config.toml
hidden_size = 192
num_attention_heads = 3
norm = "rmsnorm"
rope_theta = 500000.0
bias = "none"
tie_word_embeddings = false
max_grad_norm = 1.0
decay_shape = "sqrt"
final_lr_fraction = 0.02
max_seq_len = 128
max_steps = 7795
dataset = "wikipedia_en"
Each number is 128 + 32 x the weight over its row's rms, rounded and kept within 0 to 255. Layers, rows and columns count from 0. Numbers have three digits each. The size before them is the row's rms in percent of the matrix's.

# down: layer 10 MLP down (transposed), 512x192, rms 0.137, rows 396-417, columns 0-95
# gate: layer 10 MLP gate, 512x192, rms 0.149, rows 397-417, columns 0-95
# up: layer 10 MLP up, 512x192, rms 0.156, rows 397-417, columns 0-95
down396 092:139100117170124176148137151118191105112119094100156106159157150163123142117135180182110080134117169142149154134180136106099141073120080072198122135075152108095134153163119097110111115173110122160136132151100072144160107134125087136100160080153094113146131130078113116169154171112177078163
gate397 093:109133148095142154128105078099104153140089139171109132061082111145098108146094098148083116099147134176112173104143120133156126124103162039155082155087105113160095133080141135150123087110081116127098136156104142113120148118183134095143131043174195137092177154132156178107137117182148107090
up397 091:165139130085139101096135119181154156117157124110113102156084119136128019086149123084094142096154132119116125165133150129089098172176101126090142114188165167102088133133085179154111121164135153148101195139084141098112098115108060111140117125102096145058115104155134148082121147161150133072
down397 101:140144108159173167101101106159146210102136129149139112130124129086139163090121100068118086153128092123159107122075142143141092205100133164105107058171103177092117137141066099113160194110133148126144161124078138098138126185125121169111126133154116180094112081098219143122132126135111141155
gate398 093:088121148144137094173102096100189084106120100118089155153080160168103131113134110125124091136103158120077173183121154104096208112134062100148107165125115154120108135157089064084187056101161124100090144107147130071119132128128133152140119077137157156160161132074142111104101112147123159092
up398 097:182146102118114101100074117103134126168137112201056111130137147161127137087119172139118092119120127130112124175132127105144124137108089156110122133135165168116140137170149046118172083094154175154153162108096176130162122042086105143082091157137102122159053127113113103116156087110108115110
down398 091:135131171064156140164137111151144134092137175116107101094173173145190129159175098130121139108143116146159129115120172118071128123124111139079164083162125137117091138130138093166191184176095106138078079115167136101195069148073120141166111130153137152148084124156131160106091145159105123104
gate399 118:122089119140153093139117147074102088188133185175169155181120079165110152118149099108074171132105197140113134123141146126054095148197092063094168222139091131109154174142117024164153142150153178125168138176138101134137153160091134107109140143175184144125140130133137120175123126162169136138
up399 116:137133095104079109166134166110145127155169200167140066125116123134102109151159203100115103086105139112183148154110088101154110171130087172135122130137175106168122093088117158144138115152108134128163130203189146122131133148150101138098162152147101142133099092092081141153110175161154114123
down399 121:095035166144137193107128143096165043138097145154134171144119125141129124144136109106145110079119141146135081090105088120120111115123161092146176125133207132133119190190144166067126100135115137139129140110127168123148123187146146140105181116055088133171205121121109104175108143135175178089
gate400 095:102130108163180114150082117128099130142152148140169168113067083078136097169088136161115129145109208091058128086131151115124115162137096140167140102135095099151049122131124205073150074066125118148083147144153121187080165174166143137117129126127093144179154110145103120131105207117119152139
up400 102:085138108118178084105157106161117092104097134172153097138077136150050097119136063167119057085136121141106153165134064087124123116189177123105122173087162127195147105116166133167125109150132077062112109173105131157167107110129072216093116153111114089083111081139088128176150176140075109142
down400 100:173134145081162133135112111160120140194071095129103161080185129126126125065144108127159128099128147077123044148085156074201116138103182089155099115172145095062110190153164086084068127150108166132156117136120130099075180168189174151111113126147120128088170124172107128105160126125105096153
gate401 107:122089169170160112117161062178148141148073076055154156159120114153137131077128164148153170182166131144103154070137143132160103102146114058103144089121106102150133076173121103131108144101105132102172107151117142087154066099090183158083145146121132132087132159169146082099126168149144109134
up401 100:150119143133113110131118102119168092112124094157134184170112097124093122097139129146121170072142112214115142092134148108146112165158059155133099071092101110124078134151151104136160106126141109113083131135086128135113103060110116116152107122132143136177116123123111097187048137128083119213
down401 103:168135102098101137134183143117131131100093126117093143136143132126133098114125130142135177116134147136111176071117111117150164155116077175133095142123139171090154150114172120177109145097134216098142094167049108164158103187153222120186123092106081126141092144163139157148120148097143111057
gate402 105:188133083110127200159104104174183160182118159162167202107128077076148118122119138135125147096164119161152103095122085050136104126097159086143119118122087147130072109132131164092121167161121118125140127081147150131145133125143147171124131119048141142126134163163115148116184131125188134155
up402 102:098122102132088172166122107133095149141129110076131124143136166176097169108091105122098164121111162107131169097115101186112110155188070109093125179134084079106157132123100175137117130141102114126114164111172088083100113149122047082143149117194168097082048137161143222170117165219099170149
down402 102:101093113166143119122080132110096137135175165146100098133104156128040105057172132143116070140081120185153166066105088140132126140114063063076089146131168116168161112075126110177097214180163095126173133193098119118136117134102159194141117135162122145146117119163143152117119142056136104098
gate403 074:073095089100134107093174099155108120109123108168087091113214081160097076174094113111166111097097138069147114110188123162159164159144128154084092108203097152077145156104093153167118105103125028149151194097125111116148138173149118094151153109110109185112159109111165135083169142138088158147
up403 074:189192136134131178128101132140107170102171083123130141139089133140137169156142169115089160191152118131130157123127120139129133096176238134157139180097153061095176112159130130164224106141131134132135084126109205102176146154151146152137098174137140149138105134125136104134071145136120115136
down403 079:127086157126164161116162135125128128096163150115168089124180093143163086155109105102170153134146133115145134106122107144124075218055133181115147129172131150094061131155132139148102165117107142169084108099162130163144151136147072068116106103130171124100097089066131158105145100138131146111
gate404 088:152141192157129099188137156200124155129161131120134172191170106145162130126103155136136127157094114117178128168142152190122109124095146131171124133099136127114111088181170087150100135166090112150099097184111181150138194162082119112125156069165125130125115113131135069156136132114141143124
up404 086:122147156099109072142135113197197085134118146129146060105169113115105184132104168160183115123139083164138111141200175096126124145161126082123124118143151109146178116128153054098159091157053064139129115158122163106083123156114052087088098074140143086140137174123105156159076103098075138155
down404 091:168151112136128141107104104174114055122197103100163166139170136101148114107121149112153105180161159127119072109156089145148127076157108155135132129081097140080183134113118152140125184111124184142096144104158069095069101126152153130175106194125185176124107094170093079102133129147111109111
gate405 096:100147126058066115117101111151075148105136130117148131152134072122093096126060116207126139131136178175123133180116125156157176122135165080072156115171118175107169077128049126138160145130074148105090100168180182134127116121141160095156137150152165163149081133075165136157065125181108075125
up405 098:086109156161083105133117085078134162125090154140083117084163146118198153089114087142080097089077100060182150110189163128180173136122128122171085144170118072148145074073102075112099114105117111109090166094108119098168102108169114180165087116114146094096131142123145153165188128105102149128
down405 096:160122072197152064078116137104108165125152130107149155145149169175074090131077158091156176127131150143122161176096130132112132106097132089130149131110119103130172117168086073134133091102128097099037137165156120080124183077151124110123114074113106105160137142135118140116112104128102138147
gate406 109:126120096130163145135090101185098217150113155173140192175071161036140113149153075160144118144103151094120140108178114145106112130186086187156160100068092168056053135170123120123119079121130105144123090173187176122153113121094087139158140113150098144123173132071158151133081155174148147116
up406 108:099146179071153077122117113079099110129137088156107145114174103121103109121118169088143199082082121166167198099122120089076126095092100150147163167170102117158122150131161149180155148085081120162142153057120178095124109125187194084062128140140121095178083126139172118152084119121108103119
down406 111:161183095147155119174152097126148086141214170133120152120127164096141136157189104152188088174096119107066106133119155209118170128143163186099118184106120161089139115083103175161103103163100084140120186095073158114153121168167160093076165137130144136209121146164137096135171133112148133086
gate407 104:074117067082149114157130104193125158133093152202181114167100153117104121171118158020111040129104182092116152146122124127141142123118106108154158099135116132110094122164127133079138180091099109085071138123176166125182168135145167129129144035141197157140100103132130141165136099125120155143
up407 110:130111142076114113113112153159142142140089115101082138123103149127160103138123187169157140185061148103105136127116109114093102199083103196122105185100160132091071138165119093176127121099124242061121137157101119153108160109147103154142131127072092143129117094144137147133123160113137191095
down407 108:146161110124149134094087130168150158108172091105127160108142124108161200110129065167171137058132177120145154165162157150129066108101179121102076133060148170097162145079153103127136089083132164106084093146094123148129114133078100117156146139177091147097115148102136105153122153165139060068
gate408 091:106143143113161069180171107150115135151128204157100182130113149137155181138101120185149175127116169142120079129129090136148100090140090174156139153128190110100160123133173124194122073081170071098112135168137107081113109177102121147130152133128158144141115194138113149128106137153095072122
up408 096:104147171175124128109078124157189101119136083133079087135101091118151138150117121177172136177159154137157130105147136133136135105103137070120104183132124169129139153119162144110129112125155080177088092158186136191140182106135153070100099135174115075154110134159091246111164112107140162150
down408 093:064147146124194141099118131151124113135185101113121117159092138175121140118120070111085167144163151118128119187140117124113109158137096145141148118109181109089135142135138097160139094075175124111085095102132096143135097160159087105128156087102151095131113168126139136080178092161148077129
gate409 074:107075148109148178133194092144084130152113119149141186117148093164097079117104149095175119155170197145183124136132165160137079138160155129039098125128145159112153118135131081145117137134151122094089129164125051174124153128180100113142110140088159132141115136153103077164154142122103150117
up409 077:151120102055101159105107155149180144133147115175147136055141060129152168151116156144073141158125137128138161175128125146142072144096087129134102168089142063099168121159159116132075188067116111071170149120123086074126111120134117160093100162155159143113122131125096119156135121096084083172
down409 075:096095140131120128194140099113138115127143152140151109109166152172121120187087082100130168126186173084077072130160125167084150211148137040097149107154170118191134136153081160125122169128105138167120172112118179096173154141108136138152117122146160176107131110101115156106116204167138146131
gate410 103:123102152145178111058094142143134124148130134105110116163090162068128138091144115144166137175171174165077103129108054072079112151158148111117104104145166148103134128183127164163100125126156138157176094094110130175103148094071121063124082111151110143134147089162090119116117107135134127098
up410 098:086072148153131106101182132139177092095124178120137081153160118153098110082137098159188091159165093098171144116143113135074078142100140099114095073136118129166165109081131146112084214126098163119135092087162119145134138193180103118159135145122137113194117169110131135128139107066081118132
down410 098:133102119140130107154086128158086119096105151154151159112167082109109132087135148127117111098193149100199193149142142086170139216111144149140149152222144074120127146179153142118105188124107166088104073119182099126123150125159094128141126170169127120115171104135116113124150152215151139141
gate411 093:149128116146187176162068094159072143163114122116130072126150148183094131129081170150143124108186131135089096094112175102133091114106117131097203126163124111131154147106149140173136170123138107109143111143093137097138199209141121158100090166140145132135104092139090169125147146157154112105
up411 101:118090146125078165126136177155135139126157054174110105146065107150125145136157108122122120178158078165074105054130145117115111125129133184138126167130175141103126171067137080170112126141139077124124136096173139133076049114107117136139112145098131092091174194091060113091102136065155194154
down411 104:122165120087096135140127103089176112112155145099098096118111140161107149075122082107125098114181183117127093097133117155076166083084127096105094101206158110101138079094109106187135174138145160137131134140140116162080122074048113105171142106142159092105154181070203118114130134109152137146
gate412 098:101167103112128118102103128108127133112070171131097116156129133127126167153094113174109097091122122189147140116069211117186165157156101144145113123052159151133172078098064100141147109128110117108172061146107139106111132056145144078118177148202156164114119126086104114110124202145089136130
up412 104:158118094064069145139109034168127140122134102075126120096173113106174185138153077124162110156168117106123161104139107142102182131118148128087145190112147103059114141114138101137120142108147163104134138144125153037142180130088192156160161172079115161119119180139124144184072163080149162124
down412 099:164160099183124155146113099108118132095125138142168105170151149110115108117111123175130151172116132143077142177170107146118167118098139124140057131113128122073076140146132101077135172146117060143147173082121136157162136122178160106084098098081130095137088083092080104129143119108141115144
gate413 098:179130100126116104140171122146083094134172131092163136108140164101115134131108162107178144121159175090156077152187150171132133133190164141113090137101072118135087113092111125179174152102125086159162121116074147064193141123172076147152143083076126175092081123143158206139170181184112125142
up413 100:119115051090139122208127173131161146154121088142117208105120148132087122149130143167120141137094094103147156159186160098133102099026089144116140091123163186150127078109126136108131142102131172148049176145153129134105125122118112150133127066116150107101137126177115141109139169187195106136
down413 094:163145152177158148124165129104125085113176117198115127086093133132138182150133121141129134115141155131069187138161124103114156177173137147169105118152150110110117104154085178191160083127114085087140118177063135139110124067143133175148136116175177129155122132070105094206129096138112160115
gate414 104:086129088153131157168136098162103164112147124116162131104140082088106142202096076159069121079131162101135149078062166139206109146130090095113104143143123080105116165127122158174134130090116148158094093110120164109104192169120201102141079144115154107171094092108063131127169090142135183116
up414 101:152162082158151120145085114065085117190165085178135093155151119121132071145118132174130179111166176099158108129170119095124116142089158043164154095163102123115141120116084149162125154134168109140123082128116123096120090138076123127145123137092103163149095181123120144119062143111085170176
down414 100:153081095113140109126106057152159039122087063168132073104163084113106149158100107122164111094112144137168104097161130091146064174182140075126155174088125128186171117152059103115123020090141087114149134107154129113141117114123130149144162129163161120119121088104141103197133072168095124109
gate415 071:154169139126063125167127117126133103094134145126065130110168114139172114148115068154089158109150134131052125143106167106151151133111129143081055109157131112102094159113191126137129091117151148087188128138157152149116137097084186109181066154166113177133080193086140152123139140172132110146
up415 071:141149111144107135175147121162186140121082140118103125178169081130126117127110124119077109101146129153068141150120143157178135148064146147067061083154122182108121152129154154148094121204193100069130127171133137153108107153149160121139130141167135180118129167148107155114100160148102140129
down415 071:152157174122127156124165157131093073132155181087132123171060162047141150170189150087158144150086183137133115124153150113087200142095127113106090073118187140114102123128136151116129158106158156164117119166133140098089157128067123162063136111089091072131110125136107136135131168160129111148
gate416 103:090123086097113109165055182166059118102138158088094085101120120185171137113159133178160122153165114100093154149107097082079123118094043145113174149167134151079090139194118154175137156154117126115167163155168102106096153152095139104092121114150167144136097154077147101163100158141129153110
up416 108:181127108134080093098153123192082113112186065125126143134080092141073137074138138153208106125141096098160129169138140109157134155109086128133145131131094105100136101164064143117130076082074106078169163155068169138122173120136174106171127106097174126100093138089129119159093163106140116165
down416 105:127110159070103109098107163130120132138088095082110101151148150216189144162119089124161109158087165132136150133116127104112128045160130138110103155113164121096118136118157083097198177109122130124194171141142118111195102153062148126108130160125142106110114058165095137138115159101151082089
gate417 082:157115165155149185118160121125104129111050192146135147128086131142140212154125138134179132151153193133121135160159115103150128116147134096126185182076146064172124101079126132117162098145144128141163153156079194152103107120123128162151156159108098161117124157118088101143161154118116196148
up417 080:115174104159159115114200095110099128140166131122152112171149073131145157136091130115139166160052110113077166154145154178144123131153167096107181106124112154118111140105165101170171105117117155120169118131178196149083107088100102072156132138071049157154146113096150134143152121143116181098
down417 083:123135129174135094187162104112126124171115109166126106083120140144112164232117152082072169144121112181118133115164110109116142145194155096142113177162117113151068142135168177110101199150134107174130091113142113181132111108100118108124121069102145092179143137176127147212145122092121101171